config = dict(
    n_layer=9,
    d_model=384,
    n_head=12,
    n_kv_head=12,
    head_dim=32,
    d_mlp=1536,
    vocab_size=8192,
    activation='relu',
    norm='layernorm',
    norm_place='pre',
    norm_eps=1e-06,
    positions='learned',
    qk_norm=False,
    attn_scale=0.177,
    bias='all',
    tie_embeddings=False,
    parallel_block=False,
    extras=['capped logits'],
    init='normal',
    init_std_qkv=0.0272,
    init_std_o=0.00642,
    init_std_up=0.0272,
    init_std_down=0.00642,
    optimizer='muon',
    lr=0.01,
    lr_mult_o=3.0,
    lr_mult_up=0.792,
    beta1=0.9,
    lr_head=0.00513,
    grad_clip=2.0,
    warmup_steps=200,
    schedule='wsd',
    decay_fraction=0.675,
    decay_shape='linear',
    final_lr_fraction=0.05,
    batch_tokens=32768,
    seq_len=1024,
    doc_mask=True,
    train_tokens=328700000,
    steps=10032,
    dataset='wikipedia_en',
)
Each number is 128 + 32 x the weight over the matrix's rms, rounded and kept within 0 to 255. Layers, rows and columns count from 0. Numbers have three digits each.

# layer 4 attention key, 384x384, rms 0.104, rows 89-131, columns 192-255
141073137174199151142137141132216086098163141091154127115085121142097124171057061133133149089075154141120187124126127095117106133146070139059137190103083123142112191097097140100095153133174169
217163177128095205173128181152142137054142097106106114093164115143072104138164129132130096157072090195108142150103124147117088087100130091106134092150088116114087075129122146117111166143104129
062111108144161177094145061172095140167171206107157113150115076097024160089156120155193073072114145094143103093146106117107068129125068110139140128164079132165110109090118129163083130110122138
137119121072145167204140095128097165181043115131103158162099046138123146168138097107128121158066141140176060131137154189172155135165150125081175156169108108117100137114172150112137184162108151
198119143135124101132137077180147116132080150094147153118120171119072145147093142146080180109120109111172112067154045121074088151075054149122048129191161147122134154180099152087102077100151100
179128186100165179141113129157133075130116152145077157110161147171102085128097123149102076086113119092149098125114173172148186159166133135072157158141174106185142121065099116160102058168140128
136157134162169131162152117099102147129105056112158131089147101176106121156167175199133111166099179141119114089112125113190054161084128174060102171133134155098103087111151088162154092130111135
147105178130104170127184131138120126144172084075104155156128137130123189145150157122153133070092066163138054096134175063131151149166141141154196090153149136084123080185117107119165150155132124
094122147052104123120137122130185175097097128117159120133128150103103144170142165114159116161146163146110089135117141131108095140125129157122139129073063117130115171143120123114134106079120134
087093122154102153185126103106121114136041147132131124160154091089135148154152123139186130126118138136154095161124156105123136124121120094121175116150133125147111093190101164151129136147077105
077167147170122139133162111092131127193086155148100157090099104157104129124084179152052117127058157102159122104179129145116131181143102105095119167145125128141211105098145117173101062132077135
111177131108128152132113134148140134111019131124142135126136119135149105158144115120137089138129112082076160121187195168075134121121151156097076136100108143101083128150139126122116134149196160
131114141119125075084143095134108160115130109109135117149123057109149130150162102118118083104101141113159146126156150101134100136130145092179131070078154132051096189125092115120117134131094184
057119155152104155099166108197087119091128101210099150150121168163159221172110123154129128121067108168126124117122086079075139161163152145226110089123138116124129100124116130110183070118089164
120100118175154145117136128108137095219079097139170129090103141180142170144175077121142115141070086126116082123106076108160134114144114145113123150086169114101143127097144128115138154110111082
128128198142140112118113071110137114126089132157151161143179100162110147115132116144176149115122098075126097093165166099153125151106113120129103153125119117172120097119162143126142119133130175
154144112100078156136097124146128154136101146148146142058107087130079113139133146122167116143146090118099093122156133129124127099107115118113129101093146070116109123181098126157088138158133136
109116101108092141083160084145134134104119162135131170077096137129111170120108126087097154162137151145158111087147086144156101108087166169143146123118142143135220111113106109141161159104138144
171187124155172125128070111132147128076168149147112152109163170118120173111080155051145114099142123116141110182127123144103120128127109156089136108124106083114166179136126114060180107138152143
179082140107174087150174126135133145119120100113127168183102125146169184130138154110149132139110118141127084080105094060177085111127114157088125134154087083078117160086157180159088106124107109
135118121178132060104129094137160097108167109086117096095136136183155129124124154169140093147164121048062111132147123123131163129099111147112085130098120133139122112149124104116147103120126148
127146120155137133179130080178147151186105102124090131090112125099093158110133096108096144127142178122072159099144099172123126133134136136121117119056130129073111128138102054144130143116110137
117038138139136083136133077151135153126142113096132114153081132144169096105173075159174114124117162085156118129125116121155109157066123163141137104159136145097136129136070120097205098049139121
116132152132109134106122078123145147052117134146114028139104115105169123090167135140147135139146108122144149115125161184135139141146056140159127092137083107111180130108108143133127138101187118
154085148093154120112096100093197138186187129137179148112139164072152146180126120193106198085158132093157147123123119098126113140121086176071125142102109150095128177145124116171111149086090147
121114109090090174127146079098103093103116176162168132130134117144134168119118072183135100126093151115161193059178140160094139128114090106140169140127142098142074105120118113159146161147183134
076108143084096146111139087131131145133103211109105132143132180083141161142127062123147155092145076164064175115124175111125132089118117128118114126140131148125141128148104158076147125137082119
112084134136160117126108108108149123122094091166093122099131086140143148149093126144107177101104156185164069109133048124138119125092142180133130159078107148148130199139089165078130087094098088
072121117190152093122132066152130113082161112157173154134164122129179150121159182147177131191135206140172115167143159104093083125125138134111080138104118173119148112116131180075127134101132118
168154137154127133154093134108115101138180139128146066165101129116120159162127153123145133137139102199146105139092116086149151065126129093099203145177092076112107119065125114134149143159140108
125126142144141105111187120150115111113052157124150148105107148115105135134165109063165138126113089133204136156116071138071127162131086089107124119141168129087136119143137113097146119095083144
122148109188128123149065111171140097082185122084118108120158127146128149144111158144060117150195131140163146076124136113085131143152128132096058138145156118127131129119087100148048092131121137
156112146167042096118106103158186134135075096134163100141142134145196169132128137123135159076204224129153091123113097125157106128084099143135103117143166178092152136102113151114169091103153065
096106096155169109120142125127147132151098129076066122183109123120106104111099130101127103102104129166161113120105099123110112099080134123146128119153126114110134135184129182133148158150108086
159127113127181118113140153130073146107197137180132113096153114107163125114207155209160191158122083093091131159130131124139104155130172158132097126126162139130138108181094087133136122095116169
073169180168129103120142080140140131149178083120147153162110087133159155077138134079149116100104194154179086143167145177090102116140096159094103091172172119134160134084097161136083162144107121
100140153114086126158123096107149151140165086195098133096100110098088144096158132117108146182196064145072148136129113124087075114157101109090138085188115121149169115158153112126166124128184130
088110090146146130094188146113140108146122146147144084119152132122150136157124175096147120153065133127107140115090099109166144193169141134114142149132203138098063098145137132212135166075093133
165122161138103155071119128126136143143158118130080107121196152100133205084141123080122155115155146141089103139150113135163138098104081151127097106082093172136138117185151142134093144102103094
153147172136180115144194203105118156141093158162139165113126158098123136111110067122161113071118126126148131114115118127100147175143134123098118122138129104139112138090137109102097140138167085
118151126087088118139092112172162131141140102143141162116151157064105134117143134126158096132092125130119152192123118144139109175081108166116147160157126114132115145130107160137093086118173077
114120173186205136149122117134117096097163103078192179147125132120143114118131129138133126088129128150156095179090142120047062129137155107133123123170108092148097095103137097135118132136121085
121171130156061156125124119138073103147148131092176159106166138093144142126147145105140129130142184125089096114108125140150142103136093099167151172138126168168115128146126132151105124141110099
# layer 4 attention query, 384x384, rms 0.108, rows 90-132, columns 192-255
158120129124120107099163174134137118146148159186037142183080154105117162124062107150127091133134165125144132116173162145088118070121195102133164143152178132142096065178123116124122112168160178
140167120109100139173076153119077069159118126119125111146065117081152145170134091130044147193059118177072192098133184132123101181101177139153153115142115127078085154141116088151168125100112088
168110150167065177108171135113128085101136112138136064129087130099148132076111153154085091131126144116085186148122099182138115074114139136133116103118118141151075118103154068111084143185148109
167109126092131148158106162112060156082166052120070138185096111146220157181155126135176124147082127122094145164092110142134138180158142103097107118120113136095103105145114200135145130087113120
150115217140115061122182153085077150071129103149146115082157177120151129107118088097127123093119144176170131105135102165146097106167102063077149150156125111119160108113115140115126092122104141
139103157169123136133140128145153107184126207090095166151110108121103126154068134121122121140176115169182120167179044137111126079142106092186096168116140133160153079044138192139087142082195144
123081099107151098124135128134117097106108137162141134132114115152173110147123165131136124162068127095115100130106104127137141171171101160111083121137101145168079100103128096135115096066125138
108157078075118098162165115108093156146150122147136123158137104107136159110163095122133113133091125125112126096131118142108119102103112135176141116096174132121112091146067138137148144178091137
152124097088097160157108128154157132138106169146167112100133075155094181096125108136104123120107150146114070067143124145109102166113135185166153129126130153094099153157138105103127140166078124
104115139117144083137143148105126097155133128105147141123154105200140122122139127121126176090155145090173108141085145108121137082130118138149146135135167104109139141077138096143159128112122108
096145145131178144141136154164144146167178133135146136096118167146118133176167171148121138100104108130155072121126148093137151160140131128128105102060135167115126045093109184157124109106159128
092114156163142125107151082170146119096126122107113086061164122149149079150153129142094151130106163130132147117164135124146159190177143098139145148106113095108135108146123170112156101081138144
116148092202143133127112105096135108086108166141086139163126115137173132141175125145163160153159125104126109128108191114055072134106122129144100156065142146132159110151109121047160170151168171
111153148150063141118104175125178100127125153189086140131133125151085055120102094086122161102143127145177120144183145120150126079107117082128126101151176124121172126128139170147098161147161131
134104129124114128157107091149055103122171120102086128102129084206163228146151093146142118100144188150159124123115081141203140133156133112105156135126111105060106139155112161175101107150157135
189081164082084058135118150154116079170095117130117097137114151100158141153158131091126127065144122167091170080143121168165196098096088113146158149129110169175131135080136119114144113125106129
158108134110137158156117196099154112169107100122062119138105122146104129136076119138111171152165116207187089119168100113095119143150130105173127133151108156174122105126119117146090158119098121
133126069155131136157083125111142160086140131116128071153136109123155140118150084082082110153131158112093131119138079078149087120078119107110166195139078123073157070105129158132130123111106111
105119120124126129136164122112141136181086153191132139104103125106106115134092093161143154116144159111148122149132153125189098109144077084088157132110099088151105094169138106097175109153126108
111116134088164155142161131158113092159085130123137135141107105095114137114120140084105128129136156103102173097136136112124091143125119149109159139104136103120130192200148129152120135068130102
139113112128101137191126159151098103145114172091134101132105138162148086131126136121092127113074155111097130129171160141132098182116105099114111134128123116111136133140116153141044117081130124
106124171158143119134144114128154094167107149147091113178145102136110035129142128103166091102112136120144118138128120171162163136153180108100125138128140114130157136153112081104098129139118148
153146120189151138116106163116158151115130158131127178147122119130070139148145166111171144120145107129100155117099104178161146053129127148103160073128158126127150135145110103166120194113122085
104126083126141142130122169125160135121155139135115134138132141146117110195069128067173113091141130166131124166126191144109113150169165126149132123128137101089127137100087135117093139191134107
147120130127142114133114127146160168108153108145106134139179139090108129084151114130094101144058115120094170125151148141109085182125143130103096153117122153150087110127113131093128100125133196
118144067123158172119111090098150133184191131120123141107194092158145191144116172072120140134163143176106184146117130130159140103123093179092086159139109161113104145078126107151074173125125110
157107215160082167128109089094084155173157130089115186151122104094164140158117108142192143070086084129127167095093130130150136122163105094110173151063149105102056164148101073115137149085140158
133141112107116138126121046137099073111113146129093151101155160152143155171177135146195160097141168153061151140101132120136140138145133122132148076167111108131065151184115131124171158097160166
137158156117122129120088057139159133121147070146166111114129141116111122064111091162129184114127092091111104154111149127108119126130143074129109114112117133106122167131090179156096104201194124
122154111107109144067136092122114067176151120155083162161087122142133068099124176099172124139129188121157124114074136142145115152151170111097150150129134115147134134083109140172149125165132054
135171107136148152132076098093167079118136157147145129150170068080120199105157112152123160163106131122121162182167124182150184113143115137140109115124138130165119110136134146111130156141136162
121112150144142110131131150075133156085129125114167127109104138146187129125090168069087120165189143101103179101084105142160103094142110091094155131148105147189159139133148201104085071097155127
124134081160133180148163064153099128106156167115157097181130115188083163108186085130131127147186138118120132139129148111148165101150109104115080097111129100166147146137132131155124081131130110
119119167115160180174123105148103113171071126099108094137111126118116086135119130150158141109182107111057082165141134128122130096116130111127117133144086134132134150131083116169133094124185114
203122123169106113145182115117177120170160064155132107127129100105114083118120110086081156147126105115076135100120109164108144125116154125114156167118133157113138162108173108153111089081137109
097175084169119131124176096114116098138087127126112142159135116110073169152135105178119083117142083168091098103096152158102082142099189125088152148175181157109085109091139155090145157138176136
154139093087144110120196121144190165161104097102136155079151102124091068086077113148130106173151157165202144138136118111135133101086145155177112145158139157131126134185090099124114135110090143
106154132128145158134171125126116117176129158105113165148141193125181110186136121128109060130141166106161146095126115176128146125146083093134141097143140092094129110114110109168115084105122122
034134159130120146120120163137115146155161145132167104105131114205092182099115159169111131114075105091157086127126140135146135121099170107108139145053143088150112158087190080162119116055134125
142103096166186126124204105127163163091139151133176086108147165160154110128120141160121161150113072129104136128127111123093146086115143082088097086133121112126106100137098092147171134111139147
117148116119149133161132094108135170122125085172063122165132095104105160121153115152082162143131069115121088127136112104146143141115150121083142137167152100122123088123144137101124159098101150
129103126120101099152171153123087148142144086151145117164117130152153069124133098137070107175098123153141107094138151101111111104119162124158123105121130114150063119006141129114147145081136108
101176111136101123134175092097086069143166081149078188129155163136128150147136118111149118147075120173120155132146104118077109101115144082150137122142118104197134119138104138088141133161102120
# layer 4 attention value, 384x384, rms 0.119, rows 64-127, columns 192-255
116117121119126095093096134137077109141119085056160168166158119117107104153140138132115111044180153129124088115137116105120156114143141167093160136070121148148125146082104159161070202125120160
110119135118158150064078117167159125151140162118138136157119080100110160212138132119144097123170132144130140140095131164175100145165162136124072160126120122143148153138133192123124116193192150
153167077120103100163124119160115093150119172149119153139129095177146151206141100112109145151131072105108152129143189085147155123084105095179128155119163134109158117099158112156147099193140103
102076111161138176148158105172183125110076120147158028165174072121189109104102116138106078159105128138122144118120158108132088076141123135161156179157141132120122124143083180103120069178169111
117168102116164155125111155212141106164168169070136189128059162149131113125080117135133113139113178119131102113157163100125116094167146112117112169122115120098127128131144132123105136146086158
154132127088118085083143136153109154136155139094096201130143131107148166149141166090133162108106121099152125154099141116123135107140092119129033144144176121159119091085151163090111139139155093
108122130082107155063131117142155144162132089183142090102144145122142094085113143103121123142141189111113082141203161114064129151075112093126149164132146164116051080164172154095149138079139072
177143112124118143155119095168170132120104140109161127126196094183147121074125120133079126132152094145088080133187176145188093106183134089119119101092108128145158139145111160167112084134103115
175105139114166162148138162158088110081122111142109180081161074084091124165152136114134131043167202143113100122131134182145157090114162062097160133108167097144175098140142135097175145106107133
126198161114158141112096101120131141133158126097110132086092191121153129114119092153120126122117121138142150103154157128120125142111171127104157130135123070130098117152184088127110173079140107
157123185072122151132110137092129175097199132163171074106155119115156057113196139123133146147156161129129118090166107098132076116128107116151093073128147115138081145125094108066108122163151120
123086178136156147108146133105100137137104183071124140182118133171121180077078137060090113139099085138132097100162091101062138102117118147200144150148129180107033124142131155149120100106085126
148096138131105140095160192116094145099126112142085099109137153196099136124161144133144091173151122134059095119134107073120144093138095137075141146148147191121149108125152138131125166117162120
118144077144110151137134157096177142179144118113125120141147155116166102132084159128110095116111173082163177131059103137111126083088089126122112128130182119122119089147158129148062123133123155
070101114106076132112132110138129153101126095110093162113132133119101124094126071137099110130125118092083079148121121142141106143118119081117049124173167155109099193108166123112116157153114079
111107161118110156161138091177147123133156145113148116087140109110120142052147138123052140125076096142045091151157153131110124093105157120142097099068131132147154106172141136094209156142114142
207141131066145081133182120126168146118036146112118132114156128125077145121073123140074155093131098151132111124121145152162088157120100101161151081115128124149128115134117123101155073150114083
148172088193115109159143126126124102109113135104137100106126143125179092133142100122090120096105129102135151139093136120078100132079105101067111096084140104130127118151125159160110117164136080
065121102126130144151131118156134186140134119087139153113134112149126148126131162124107071060142146119140176133087128135160132118089148138123110120129093104182175100108153116096158105161179086
118108129130169115130127129124135102175107139125151153170125121088153130104113094134161137115079185157126135108118102130140128164105147090096108163094098152109176165134158122140107116122134104
145149099163152173151119163112103102133126112083188120147128153080123151083150146162142166102083123131115140156143116117090114146065121107132089142110113072099072095142138126120121088126099091
105133119091076137063171144151073147117115140136155107109116159149179115148151088120096225152098052152129109155130123104154150103116154122094105149173143140085136129089070143148105182124109142
138090150110116144142123109145174123119211074142117082107137110127138112171188111135177124113106123137124179138155140145161161093173157073136133114162129143175170156118140111165154117131149101
117171138088133179108138125149100135172144150166112194107084170158135155110150168166099172112122158151168198150145092104109120120051117069068084104092132081134137107079168156123154139113138114
095128165136092182130092175136155158128124135100114105135182135085114095125157127149114171149060102105145120135058148142137091148168094145085095147076161145126178138114097110089123135140131114
137179086162118130159090077082127133121111160136125156094185127163136106121132068056113097134110082124157094105072138127098116100117215208109111158115106132134159132172222095146051096168170117
175181125184105143199128101127120085122138128125124122120143143108155159177122111183082114135084093144116133155088097075111096066162087116145132143090100100149164128128171126119101152122096073
174162087165103151118093128128133145101115104098173147132120089104103126157088136085128138077114157159125139124140170130045127137134110120120167163116112136105127147032083135115150126175124166
168118136136142084103146100195119155147165121122135145120057122189109100122151151132093168151083141151113094082113091088063148129068128105132168123093137124146110144095116127158161128131093118
183123159115116186084117065122136095133139153113157112102158177110117097078123155136145097140202104137173143092114147191159118132110163108111113140175123123134146150135118176150138089129109078
160137130124145091181092087136084147110056098080136119138133144121141220156100131149112104114117107110085129191127135097121092103229157121161166184092131112119140125103085145139186103154051094
115181100136178139159148148074115165116116087159042112167102136122101120107097159112194063170141127124095105144178142206117119160110137158171115180072144110113151156124132170104067144101128104
181133118166102112124135146110099151105115167123085141155091167143169141142132118126094132148162074137151140130147109097122097100096097106076139130149150127109136093097158142115127157173163058
135135146174106162088139125143120139117152107116149147155115220113134083096086129191147124150209115117167131165110098057187161104141094098123167133169094118125143113159160090197107112108130102
147088085159128133165122137093125070089143122188108132123144076107123166095182121139108165117108140172107181157077165125173139147120158091134073134092110081109084173189155157157116108150171162
113189158106146098105089094141124131141139065081129092091088117156092092110130169147129116111109105174161147183099138128117112143119139109099137183132132129110129136082077136130138113090123148
128152151163154099125151112098145086088172075184082120168067178131121083131124065129161135124092141084141151112114113121134138149108108102126118117158125120148112129115075112119137144139065079
116131142189124151110100100117132122106134107137155134135099164145153133113188125154117087138100161190092166106119085080193092111124146114083146154193136135108106120097071131093141145141129102
184153171125119132098087164128100139146121037162169178146121138128138162156119096170177146121184027123124107094089058128146158118144090078147134209067161101123092123057106159150151128151145052
123116149124144090154092162132130125105050110114094097102082103081095142090098121114144130113145168093104191108072137163147120145080161163096143116129119094139123095098143161156102091158096078
116187107145171128162145086115133170083116154168152090087152095148101131150144095151121103092128146218095095094109172110132108159102150206074147145083114143144138094158176092178126108087181122
151120216106167108146197075121065187082106144208085110123083139146094087125116107188092164098081124118115140158181155150095156163134158169109121128046128133100140178114136142083113146106175130
190160145164136148108110122074067120145132131105124108158095115086143124088180108161172153154162093128132106133087060116103116153091042099136116150096166110101164178145101134129131129156093080
178190119168113092113133128080138115135124146153113104099132134116109164072025121124138091088115184133080163057196110144152128087124070055109161160119139138159140152067146132174154169144061129
151099154093148166162062140118112154104128134167114142126123148092113158088147126176164119123101108135138070088129147040135125126101117120149145091120131178118044140111134105128153147112097142
109157109156127105139120110105077095144113124122166121151109156097116148110114071099168125129122202148159110074107106194193141107131136149095149201110171124148142133108168116126140129088096161
113141148194166174132070147114099119124152117158111136128137128134142123128155105156105050158115127086128155122114161183141157106083146136111172076207147161143117113120148080096124143109109153
149176074123156100098117091081097110095089088132130079129127124113119105148143180121135165181065080093142133146100120047116066106109155148196141163083145168139105121108103092145115099115089152
126151183097118148127122075134109132147145096111109122103184074135176107123150089068202178071153112146170128145097129126077119095157122070157128144063087137122090109059121141070115157078124164
099136122168114112090101173131148099174094090108100094152104127189105114141086116156121092147095140154166154177121123155129160143184151104090072162043168130107157128126129143085155166130159107
077090102154153144151165097136139112119166123146199171107098092120122145091101227147134179102084152132150177123119172169144134110108187137098096107150108143113109140162092150150101155122128149
116108132101140183092186156072092133148157156163124118136144108113164157104083180068176062141105112124180115149120225152083112157118142140124114128163135167105122172151107120089119180140162133
154123101136097147163105122137068149098061168112191120120076130131121134049162183114054126104145104162030249092115105074085120144094178164119158095138114108142151125181151211138182151134156206
174111165150146120130161107224107210122148119141110173100139147135085168096120076106181108132141151155103126116081091102223134178050133119074149186201155058096124106130127172085187139149140162
130183133182127088063202152105122164140173167130138093145130118099055072084085102163104103146190143115093119131139113159152143148143126096106140148146141082135057159128115130117166165104078146
071162087196150070187086038080177136103134141097136089104162111073017124158167187158061052080157196154080151136142177189068168172107141170083088131119172120149147080197153120174146164123156103
076146099136167112138101135112075090114140142113105153168088066145076087160114151110156153171109152116109149144108140072158121161173180151133149132079113154160173109147168129104184151111097141
121231005180154094144078119119118162112125221152106075147111121131140090167143082139113123148153203101133150128124119151135074146188091116160119115145192116127115133125119142151111156135164128
164159130121081092157174086134129132111123146165075086106097119121098143086141119108138136169187141148185128113139146120135127171180112167116172102095128080113139074153140184116116138116104124
140142146110147127121102131087198114107127149171131074122131134125133148043084110061101160099119092161124093105152093167193109122127102112058142161122137095117123142114162142156144135135074119
131023147118171135168046140119163156104125114131171095089128128132081147103113104096143074083095146140067131113192199125129157140119188178137130143104110098091100175146090118102117136139138117
153152152168120101084103050184088143138126156129047153130142131168174140072092147146124094095176140124111149103060195111163153106164096104164145154145101134071116127176148131112212142085147138
111106155057125148153110145072121073119124102184132156115109172181134116115140115160135105133128084087162138131085119117140115099124134128149159177097119102148120078112158151143092107077087162
116098163098136139156101157084125151165121075099090139094119165147157095181095069162154155179140058164132129129136099127058110167163142125171189109145126162143097111148081139083107142141080118
# layer 4 attention output (transposed), 384x384, rms 0.308, rows 64-127, columns 192-255
117099124156131097151100137182120099093116137146111162074142132135142166157128146166198126176146150117107148151052152164121078155068135074151124136136145114148165115173121178090129117181136173
122129136130087113125132140105165124133135158113143132144115121078065090041111205168168175148123118149183088148081120135087157114140095091182160137142137144174090100137120094153104105134102116
062093179157160124131094057068184135158162125088079110152188138173112147066088174102152167172112165074158101126106158073128105143127179114080137099111159151103118117184073122145166124114110142
131126129159130140156048124120117095118213082113138118105134080103061147145140107135115153147153115133143111083124113142096164121137135092119126127093118072148106105129117127147106126080100103
114125174161156137132095109112096120141161132181168078126123138149129143168116101113159156098167085189140128107079118099142164148095089119158119146206159128162058082154161127156132144159064159
123155124166154126158162061125078119149165087141136128141114154177153058123178124108130132144122156105083108127108163127125116095138107103139133121101162125125127140137079075146131104103123105
112054135091091136100121118130123126143125147050122115145121124178122145116126135178116118141137107150104216143144115208113117097110094135138170125110145119123170149106099137090101135198151127
144125121175154112149147135143100146129092078120116128184145181130125128096154068131123143181099126040160111158091162093072156147110099119129144139121145132148119105085162100117119144135132092
110109136188100154115142162155182149124109134122120108181112157106162148084140105128177113182089063100204134140093162098074097099159070152170102115104100106163099109123138214106118127176147095
122135085102136127157095133125109098084099092093131172148131070134153086121181172148100162109080121104138054144109142118125129062122156167103104196148116144119168141135127130105156123128177125
121166134124169141140093106160077111121114098141135140102152140147158143067061086067118122077129137075135176133099106085105135118139135080104151088148092121127150097129106214151124088127136093
122130106138145161149089145074127141116124102104076170110074115162136054134162170125127140141234130085106133118177140181141122125138159107107119126137195128147160156109165122168114138105129123
148198132160126083180075080139144136108099151129177074088169121129112127113158149083092105099140112161095129122157130180145172114131072126122137158160068131127129184115132118120124147114078139
073114162110216137145148155198105120153130094145114137108111113152082125135117108146135188154132091181091071123169152101159124151129125100186069125081138142092104064201093122123119121107153150
151136132145127143142061097125164134117135133157093125150153173106172204089175129183146113110145102114164153142160140125096071105124097169119119189091077094167093116168095141121185144138147169
135137145112193165088161164140150101091131116120099082100118113096109106133046091103157181158166137198175096146147147131112161129140112115126097093133149155101142116120151132139123130142126081
099116168139123180144149075079105145071108101112132079091171104165170144221148144107094094196135123113122163102162097158129137129117141085165086090174130184070092163133089136205075199113098128
131132152075131092144106125089113140170134126134193191097116158105121165165120140149088115219160130180109086129151132166154101158160109136198152072154156093135051093068120092146117145083124130
136126132104088143146151110095100109166119159063071096162079137105090172115096138111087148170136085157136111140124146139120152156150184133144104131145114149169101086129153058127113179110063133
113181131133120109164095190116063152066187138109116112111085163150195116145129128057118144184107117174119104137113087122105141164152128132154127101165167163176125094127131125105158142157134144
135123159122077139127091152116081123151118112081126120119151126153094123145141153099122119138180102108137122122151129169099171173161154122152112126111158109106126144111100118139113135087160133
132067122146168122100063078098163067097107120118094124084129067096082181122144175103081062151117135156142162147147163118128102106087160159168143102103112154164160122140110077148159134126127084
146192097171164134146154088191094116137109178155160103139179165121077174123124179178166139158105153082157127120074116098091132153130110159106159146129102163174093093135070200193107145126134209
154133146161121155202117130096159098127125109062120151140139091139135117158070138111080075143159110164060097144171131148098165126102092163154113141167149167113105155116107097200097142158111084
122152117084164150097156104123106139043127140128151142164167168162130119093136116105142117095145140132088104118180075122199157152148169107125094131144150090109057133138117094159131119131098147
105100125137131085133057113136056163145168125058163115158173148118094141076116147132119154107157149184118095127161102186182154138101132068145177164139135158085075175110125115148132143058110118
111137169114087072140163080151148189106096031070143147168134102135163103131119150117155052119149176123094125150174153122104126154140141133159105125148113141137123111113166084157128122091115186
089098135047085121157142114178150116127145126156145154170104179184131162187114163177146100129163104146118148110119074131137172114069103111151109113131131146119174132129114087149116086148118081
100109155137158154118115117083152074036075126154100138127181091112139139108183084070105076146127140128129134170120150187194111195154121128059101089129126101097150136135157116128142106113143147
076192089124130065147130167100108142107130150175124137150110146158104134175200157102140121153136085089138100130165103108061109075118112148104110143127180161142162134064158089150163143107151095
094139043124129166087151166136150162108182129134136107167166127182159110077129157054120135107104113089131088098161177146120159119150142122137054130127167111114078188141144118145111158126177091
155140099156088135107111077152096151097136115129141175068168095100146095135126139138104125119101131151117090102100133090097125180129121123118112145107124064143083158148108145124138105122046175
107084124127139131150118129197096159146142156117152172133167087145155081093104089121172101155125221125115146157174166092101132190110184117178137134117132112169096139116116121135101128086112137
108108138108175108174135094142039136197071130155125116097092089132152144227175162104123109043045135110104155079139124123066170089184125167124151154039118123098156166102148120083102139149071149
078135150119156106147131165137110163154058157098141053093062166098119050091065136101102117200041107105141151133206048140083173133133109178150131121072165115145187101048148108154156128103145090
104047114137115128184164134146136120092140146160097139136123100104153191160110130157139111113123102110118123080114060149131138084102101168152075074100123137133134117150098160133166081152106097
115116145098134166160125142181097146148073179084118163151206118195122169175100127114144127120138075144130091094183098138125079120157090160139121152097133133124110089140129091165119129092160127
132143129095154104136114200130140111127139161084146166098157105156143100157071198067149138139124111111126083153166094167099190163115094144203102151091122170118179111119141128106101127093022101
050123078118139094128194112148174135098146118118102095111133111141151072106132168141087145216119185143106129143151150132121149132048106182163140086166101204109105064186174046119125108111137132
124151108128141154131174109124101167135102171105121120112190149132144121133204143115108154170117177117082089117178090127150100150155126170127086168142138123057117134140148083178137143145176171
171079121137139107119088185203094128102183058059112090161114138156148179095057151105138143118178129070155114129115084124138160102085126066168101112166130124123164127152084114033132145183135101
147131092105093142102077161143117146141093160149176131099182096088152201109083135071194063111164109185086150060116146093143117108155120107052153146195121086136172177135126123160177089113177111
137137103067139136095156145096148189125114166180104171106116184210168171182159152114138116077131171078186120163178153121102106159159150156130179133155128156129089126128152130133071108124139109
059105162131135158165142168156126138129065052087117086166123120129146109172205172141108126150190113132146100170074152116131147119122188187144050069150143169123174094135105132090095086149206116
088125140181073118125182101150133127155095147098100131188127124194118179134102120056086127170168167066127222180106127170146136125171130152115106138130132075098188108112104185162141118109127105
115145145149051168125111187095135149124158083122143127114174154188104129123131154175148150099116067074129115168141117107080096113132157134149116082114143128089125084149105160100094124185156113
172120115085099116138116158158148114118110120171151158134110131101122125159130116086120141131112098157112148157068087123120136193129193114179138164027127109142129129111110127094132130143142118
177093141105143145218082147105139112177131135098080105109162173116166164110106104144157096072059180142084207101152136119170189147116129121131145126150114130123144128150201141178148143123146078
109088109111069175146136123123115170118116183107079166084090158054122150161061165158101099183197169130095165136114106128122113160122150123127163165216163213176147167125154037164116096136106150
188150133079137183150154173141136129053194112126137160112123147122159140137093132112149137142135084066142108111104107045100140106058118115121199105190086118103139104153129199161142075083092171
149140092130106080167024137094123149098078130105102099138094120183108121126086101088138112103160152114124087140148127140090141075137141081128129172126108132124149094135147159102111140102136118
128129060176128107173085097129147154114125093098112114136128129141097183144138119118112203133191165117162117114115084132155115106162090148106110117085080130128104088133159095106150110120147160
126168146094168139111072183082142130083168103169096125123143133136077136166136114120197172181133171115158090163115143105174119147153082102136063155117146113134145118080208133148138077100171033
125158078150095125137036131045153171140182088118141075114083135136155100157142141148149182122073093086170089137177166126063085134192144152205115072067116164085085148145172133160083086121157082
092080123101122145159052113128141135128106170166178177080113131175171173183137165132153143105108146130159104109122162097115166116138148159139104102109090145070146083131116145128093139144142188
158058140079141167088191175135069177114157099143127161141095176120174131082106086105181135164095087102183091117171120103192073095159144086156156108141102099120105141126112117069125107095084139
092151145123063145177133111165137206189169149156167111057114162071192109130123181154122111142118127142135195114077111147089160130129125093201080150143112145121107182087147141186080089214135171
063076222109131122114151113133089132179158063118145140118105143097159112087125148099174095130048074145202112097093149113139148108121155100125141184133116144102133124134122118096118123135120129
092153124149143136087068147137124121106106156065151169101141153159170130114117143125144182108121148113073142165138152114094123117148150104101106153127098184124131140118149107108177104176135130
071135111173123158112154144099131101050142146126127156198075185131132060209172135123131101192158212099125089134178173109082131134104212165212079077130122196116041091164135098102147129125143125
132198121170100116094218123184111133131150170184116144128106155140122127099143181135103170141214087131134117132039105137130103071168085104102159141193133159138178057090193140128142114105122126
115183152079146122152119092051162140125163100142152143156068188089096159165163124132157172165124110133114109107175078096107090158127096180109113135123144145127058092091127119149120119115106140
063099093166167125138140162120119150142177156145106124142135089098067161126104090117125122134103149199156132102138164149106134130156142100123079100188185155083091102119086125132134199115145119
109156118148086103126096085164146085105127159124165082108151059056108187133180168162096121089160201119131098140143147137180152104136077115117084169103071111141197074133124123147112094138121118